Weights of a small GPT-style language model, trained from scratch on English Wikipedia.
Size: 13 layers, width 192, 6 heads of 32, MLP 1152 squared ReLU, vocabulary 1024, 11.7M parameters.
Architecture: LayerNorm before each block, rotary positions, no biases in attention or MLP, embeddings untied during training, normalized queries and keys, some layers without positions, some layers without attention, local attention windows, shifted keys, gated attention, exclusive self-attention, value embeddings, hashed n-gram embeddings, an embedding shortcut, learned residual scales, skips across layers, capped logits.
Training: a variant of Adam for these matrices, 522M tokens, 7277 steps.
Each number is 200 + 30 x the weight over its row's rms, rounded and kept within 0 to 999. Layers, rows and columns count from 0. The size before them is the row's rms in percent of the matrix's.

# layer 3 MLP up, 1152x192, rms 0.0983, rows 737-745, columns 0-191
103,225,232,212,215,253,230,201,192,237,189,193,191,189,173,220,209,178,224,199,180,242,214,191,194,142,160,236,220,185,172,238,208,224,183,214,202,210,242,217,157,144,260,253,189,244,199,245,206,180,190,175,161,175,206,214,218,166,168,216,230,193,151,212,191,209,222,229,240,183,210,248,209,198,204,211,213,244,165,204,180,187,155,214,197,223,167,201,212,130,250,212,178,224,179,221,233,222,189,192,203,195,216,165,163,190,261,180,210,210,226,204,175,223,224,262,140,198,198,184,160,150,195,234,228,210,177,263,222,183,227,248,249,212,242,226,244,216,193,181,169,167,205,265,200,174,161,218,191,217,185,234,136,190,184,239,171,219,197,202,214,135,199,223,179,235,128,221,185,216,199,168,235,137,154,192,109,195,228,219,137,179,198,203,187,180,199,171,216,180,195,225,147
099,122,136,184,193,164,183,221,210,264,205,214,184,184,162,178,210,180,233,174,221,181,166,216,261,213,160,213,209,219,265,228,153,239,231,160,204,200,226,185,198,186,216,166,176,199,217,251,238,177,190,202,185,239,164,225,172,212,188,198,199,178,183,198,204,188,219,232,216,181,221,211,222,224,204,203,202,192,235,190,198,218,190,222,224,212,194,178,217,138,197,205,208,189,124,237,202,288,233,196,170,181,177,230,182,215,153,239,201,210,210,193,200,225,159,207,175,204,154,162,250,194,230,191,244,245,163,195,231,237,201,112,195,186,195,248,243,142,236,174,180,192,163,185,211,167,157,191,193,227,226,275,213,187,208,243,203,235,203,248,147,211,181,214,209,205,190,160,177,167,233,156,214,201,247,213,150,138,197,233,190,207,176,189,191,237,205,215,167,172,133,190,216
096,239,216,205,257,179,209,203,183,211,218,212,194,207,189,245,207,201,151,199,209,258,177,193,204,167,195,258,224,233,231,189,222,159,185,245,198,243,151,254,194,190,181,177,223,182,190,139,204,189,187,236,182,132,145,164,206,182,234,134,244,157,231,162,144,201,183,168,209,257,233,247,189,242,217,290,249,229,230,251,191,241,203,218,164,185,201,181,213,194,207,168,251,241,195,205,207,226,204,255,168,195,204,234,157,207,204,190,211,226,202,214,214,243,169,279,195,160,228,175,215,197,154,183,167,251,158,189,190,206,146,219,188,226,171,220,191,207,164,201,196,193,212,213,245,208,196,168,197,182,166,164,162,223,206,227,223,181,188,215,186,229,159,208,175,192,206,220,178,134,121,220,221,251,212,212,221,202,190,217,226,202,164,186,215,168,230,185,230,190,200,222,181
106,229,180,192,191,235,170,223,217,217,221,221,218,225,144,203,173,258,157,186,175,180,207,174,174,178,183,163,211,245,231,223,247,182,188,199,178,204,202,246,174,161,149,204,146,222,163,212,190,216,171,181,212,141,170,231,221,225,181,205,229,175,218,214,230,179,188,218,177,187,188,174,192,207,194,153,169,178,203,215,215,191,214,211,230,218,256,177,254,108,192,167,245,181,246,177,215,224,233,193,167,256,208,219,197,176,200,222,199,216,204,236,199,213,168,251,202,158,185,230,142,205,263,161,220,193,171,202,254,198,209,205,214,218,240,217,198,190,168,258,188,158,189,168,175,187,215,143,260,206,178,175,220,220,225,205,165,205,217,223,177,282,224,200,174,167,194,162,264,168,185,220,153,175,178,215,228,142,205,229,186,205,210,169,134,211,168,258,239,204,160,149,193
096,212,178,168,235,264,214,194,141,246,220,210,194,230,210,215,225,132,186,180,230,197,237,209,188,148,162,207,190,128,207,158,187,196,232,179,181,175,225,221,227,174,159,185,218,217,194,163,227,216,196,170,233,197,215,231,209,211,223,245,191,237,200,149,230,235,190,195,183,188,168,158,196,155,225,234,219,164,170,207,208,210,195,159,193,169,270,136,211,213,188,204,221,173,184,225,189,226,210,243,211,196,217,160,207,185,199,217,160,179,226,237,244,234,227,216,215,200,210,113,241,210,191,204,203,149,199,239,231,237,203,164,178,172,209,202,163,255,187,276,219,151,245,207,205,237,279,198,167,212,157,164,192,214,175,138,157,197,214,213,220,206,202,148,192,201,243,213,232,201,201,185,222,262,248,195,168,150,212,198,165,177,184,166,170,234,247,202,207,190,196,189,231
099,214,154,235,149,129,160,191,140,218,241,163,215,212,192,209,211,162,223,206,166,227,181,166,158,232,160,198,166,201,216,200,160,211,183,170,166,247,182,177,209,238,206,255,187,175,230,213,205,178,227,231,228,203,200,222,181,233,177,181,187,260,153,228,262,201,159,185,184,236,173,200,205,226,200,192,194,267,268,140,230,199,150,186,189,202,283,218,215,163,272,202,139,218,210,184,252,206,225,221,156,188,172,173,225,182,178,208,200,179,186,218,197,235,203,222,173,218,186,217,194,165,201,208,227,190,228,182,205,169,202,194,183,177,211,256,192,172,208,235,201,240,216,242,261,177,209,141,238,161,195,187,206,221,178,223,163,164,136,277,175,155,197,198,210,203,192,226,190,218,196,181,150,181,192,213,183,191,224,142,194,231,185,210,174,249,229,217,191,204,212,183,233
104,183,177,211,155,149,151,222,190,244,163,184,202,212,202,209,232,179,214,178,188,229,222,189,193,185,180,233,175,224,184,194,185,264,252,196,166,233,222,265,190,206,230,237,169,230,182,228,198,200,227,171,234,158,193,196,190,211,202,177,191,150,230,193,259,192,185,176,215,219,208,253,222,169,204,206,198,235,169,113,238,205,164,209,186,163,188,165,232,180,155,175,251,219,189,202,239,153,190,226,174,166,205,264,242,164,174,198,223,218,175,236,249,232,223,222,170,236,206,212,198,176,180,241,145,159,199,195,187,181,194,219,213,200,234,197,217,225,187,181,188,255,229,168,226,227,175,161,245,249,209,236,219,207,242,204,144,200,250,259,215,250,195,179,206,226,236,233,202,159,179,182,158,172,201,221,189,172,143,140,178,135,162,212,184,189,240,195,193,178,140,215,170
099,174,224,200,255,261,199,231,160,196,185,221,205,158,192,228,244,175,185,253,243,173,175,204,209,216,223,205,189,190,167,177,162,181,239,184,210,197,156,201,197,189,184,165,182,254,200,188,194,217,193,190,206,226,231,193,219,150,164,216,228,212,160,191,247,183,167,202,208,256,152,191,208,243,195,205,209,176,183,225,126,209,235,188,242,195,162,171,214,249,139,178,218,211,167,232,206,169,230,198,173,137,222,201,164,195,226,144,126,192,227,205,225,185,243,249,172,131,195,110,208,204,187,169,170,240,217,186,205,243,203,272,225,154,205,234,197,247,175,187,238,166,205,141,184,236,192,147,215,181,196,203,151,225,236,172,206,196,186,179,184,201,182,207,197,227,191,232,255,197,239,214,243,232,173,206,217,171,145,221,170,217,221,224,203,197,188,219,141,192,214,191,208
097,203,196,226,209,216,205,246,264,170,253,183,201,209,199,203,223,192,204,211,175,176,248,182,196,191,226,210,218,138,165,149,206,254,197,137,204,214,183,259,205,215,273,200,193,185,250,225,228,169,242,219,222,188,182,206,204,164,201,213,190,195,200,204,187,149,193,155,158,199,152,192,212,211,203,201,207,160,183,209,166,221,131,183,185,203,238,199,197,244,153,139,210,164,232,181,236,225,203,196,162,168,180,222,195,194,213,189,200,128,146,176,201,221,238,209,198,235,215,278,189,203,198,180,198,175,205,188,166,166,207,182,218,205,242,200,201,176,177,174,155,209,198,259,174,257,200,208,210,217,203,244,182,169,216,206,166,206,226,141,215,214,198,186,192,240,248,247,157,184,184,265,203,215,198,296,177,207,235,189,171,171,166,185,111,168,158,168,170,202,193,202,200
# layer 3 MLP down (transposed), 1152x192, rms 0.0885, rows 737-744, columns 0-191
103,218,174,227,205,184,170,146,221,166,187,173,254,176,212,184,228,136,239,159,214,204,237,207,175,174,235,213,195,216,202,139,249,197,217,192,139,157,195,179,255,261,225,229,198,200,125,221,184,202,200,189,229,192,208,192,183,193,224,218,184,199,173,239,171,196,222,164,216,189,174,178,252,272,224,189,183,162,203,159,173,172,239,226,193,189,179,223,187,220,253,208,198,200,149,208,237,218,227,185,249,171,216,205,211,211,158,216,207,220,235,232,202,228,207,150,159,197,212,194,209,172,216,201,202,178,181,179,198,176,164,242,169,203,241,189,223,208,167,219,203,179,181,165,198,234,150,225,191,195,165,241,142,159,208,216,251,249,237,164,151,200,232,236,191,195,183,212,168,182,196,203,191,145,141,264,193,217,230,211,199,159,239,185,214,193,317,225,202,231,174,214,225
102,134,196,224,278,203,217,186,228,158,231,228,199,160,187,238,156,240,169,170,268,206,192,213,223,177,267,181,234,164,188,182,176,188,222,219,172,215,181,177,180,127,183,163,163,141,242,206,217,195,225,127,211,207,182,149,223,239,199,213,181,233,172,190,165,197,179,183,218,159,200,240,249,196,187,195,201,136,171,169,195,214,179,238,198,225,187,162,161,210,173,185,245,228,200,228,217,162,165,205,154,235,164,189,198,175,229,196,172,182,163,207,206,196,204,223,196,255,203,161,223,190,237,214,252,252,231,191,184,200,229,201,177,211,150,192,204,230,244,157,210,196,192,187,194,133,186,232,182,194,247,221,196,239,243,179,204,251,172,211,229,224,203,283,206,209,212,249,226,190,240,176,179,229,229,152,209,158,179,193,230,189,211,230,187,206,148,195,219,213,165,207,211
094,228,185,205,220,246,174,223,241,204,126,175,222,175,208,189,201,208,229,191,245,237,198,171,208,152,139,162,186,183,235,185,194,211,243,167,177,205,218,175,181,199,222,190,250,218,231,236,227,163,208,225,213,206,228,149,226,207,167,204,174,210,249,249,209,182,185,257,188,200,174,185,223,216,225,164,168,161,249,148,244,190,207,214,221,101,197,203,181,196,217,182,183,220,137,218,195,189,211,150,209,245,245,263,191,199,187,213,247,202,181,226,230,165,233,152,200,189,198,206,250,205,193,202,208,218,214,190,176,206,195,196,230,179,174,186,194,228,196,167,222,265,227,206,227,185,163,204,184,140,196,172,266,224,221,220,222,203,229,205,258,198,192,215,195,188,121,183,208,197,209,157,212,167,148,280,195,200,190,207,115,154,217,196,207,185,232,137,202,219,192,210,208
101,246,223,237,229,251,181,138,194,184,179,206,174,258,175,205,214,182,169,163,182,180,159,225,218,190,197,225,173,219,235,138,255,179,220,180,243,202,177,227,198,232,215,256,185,203,214,192,144,191,220,160,203,231,213,176,198,167,126,203,194,193,134,190,205,177,235,171,192,152,196,222,212,245,179,191,211,167,183,161,190,230,191,209,248,177,154,212,199,178,145,253,265,156,194,206,143,199,221,211,219,203,276,200,182,252,215,136,275,182,158,204,173,142,203,213,200,205,262,201,228,221,176,207,179,202,207,189,254,184,160,186,218,137,215,208,171,180,212,214,168,235,219,208,204,221,252,167,254,230,240,181,241,172,217,195,223,218,159,203,217,203,216,184,194,255,191,204,189,199,166,210,192,207,191,199,189,141,236,213,166,193,182,226,231,172,203,180,155,222,202,209,203
100,209,203,219,233,193,188,160,173,204,142,161,248,234,222,152,197,197,243,247,206,146,232,262,178,146,183,206,179,161,187,180,208,162,210,200,204,220,224,174,176,236,188,187,233,214,193,204,259,193,253,193,197,179,179,214,217,226,278,244,190,250,248,192,188,196,209,186,245,167,238,159,240,205,220,203,249,154,208,183,229,176,201,206,253,215,183,154,179,168,189,199,185,200,198,213,256,191,204,181,231,215,191,169,202,185,240,152,115,218,236,196,166,180,197,168,174,189,220,218,209,200,188,171,203,245,197,190,228,183,249,203,184,253,223,194,225,165,211,216,207,198,151,233,283,195,197,232,223,139,171,173,211,199,216,218,200,174,175,178,172,200,220,224,249,137,189,157,193,182,185,123,152,160,225,248,202,180,208,200,265,184,156,180,195,193,215,195,183,193,168,218,177
099,210,246,287,158,197,197,220,146,230,251,169,208,230,192,213,186,187,224,216,222,257,214,195,225,176,177,239,218,242,190,169,220,198,192,220,166,157,180,210,206,243,197,252,170,185,224,207,224,207,212,158,192,187,153,208,236,179,170,234,245,249,192,245,195,234,136,207,182,210,176,231,179,201,158,255,190,240,207,190,211,169,195,204,216,210,245,182,192,183,185,150,180,200,201,194,215,193,170,199,188,184,214,165,173,11,200,159,203,210,171,232,232,245,181,217,171,198,216,225,192,189,193,190,178,195,170,211,179,174,197,181,202,240,223,239,174,180,209,200,222,214,222,230,221,139,214,158,194,155,197,202,194,200,182,222,211,195,186,234,182,182,188,199,177,201,211,217,159,201,188,215,192,241,120,255,237,211,247,195,182,222,190,204,206,203,175,226,164,200,234,211,189
096,217,268,207,172,201,247,224,171,167,231,205,231,228,166,160,195,182,225,169,171,154,165,208,207,192,180,207,200,172,195,190,242,178,197,214,220,209,225,156,168,212,191,172,211,196,186,179,223,162,237,204,190,185,197,222,241,207,206,254,161,233,220,181,168,189,174,184,131,240,114,229,217,197,203,177,236,173,217,181,223,208,262,254,239,223,220,146,199,187,207,215,223,201,225,173,197,220,209,199,199,227,165,182,197,271,211,229,201,167,203,292,203,255,224,187,161,172,215,173,207,217,188,208,242,215,185,211,232,198,252,154,188,245,206,211,183,197,209,253,163,159,192,238,243,148,170,181,268,179,204,185,223,140,189,184,246,206,154,225,216,168,209,192,186,182,178,206,188,107,209,183,207,168,155,229,217,242,212,244,166,218,230,158,230,216,164,213,203,174,184,163,200
099,200,250,196,210,194,153,219,174,226,190,194,223,224,209,221,224,197,149,174,246,201,245,272,207,164,211,216,202,177,191,194,208,234,185,181,185,201,171,175,221,209,246,186,160,211,167,225,265,251,220,193,169,226,189,197,202,232,219,213,180,188,204,214,154,176,197,243,216,213,163,161,245,149,197,179,250,244,244,203,180,243,229,257,180,230,172,223,246,163,180,194,184,247,129,200,160,142,198,195,188,237,173,173,205,165,206,160,210,272,163,222,188,245,254,195,201,186,160,194,177,219,151,179,194,194,236,109,166,230,208,230,213,227,146,222,178,179,205,194,222,192,158,179,197,169,167,182,204,159,185,191,173,235,205,207,226,201,203,182,168,236,238,220,183,192,159,228,232,153,226,155,204,171,179,186,239,206,191,258,205,153,193,199,253,261,176,175,170,226,197,174,199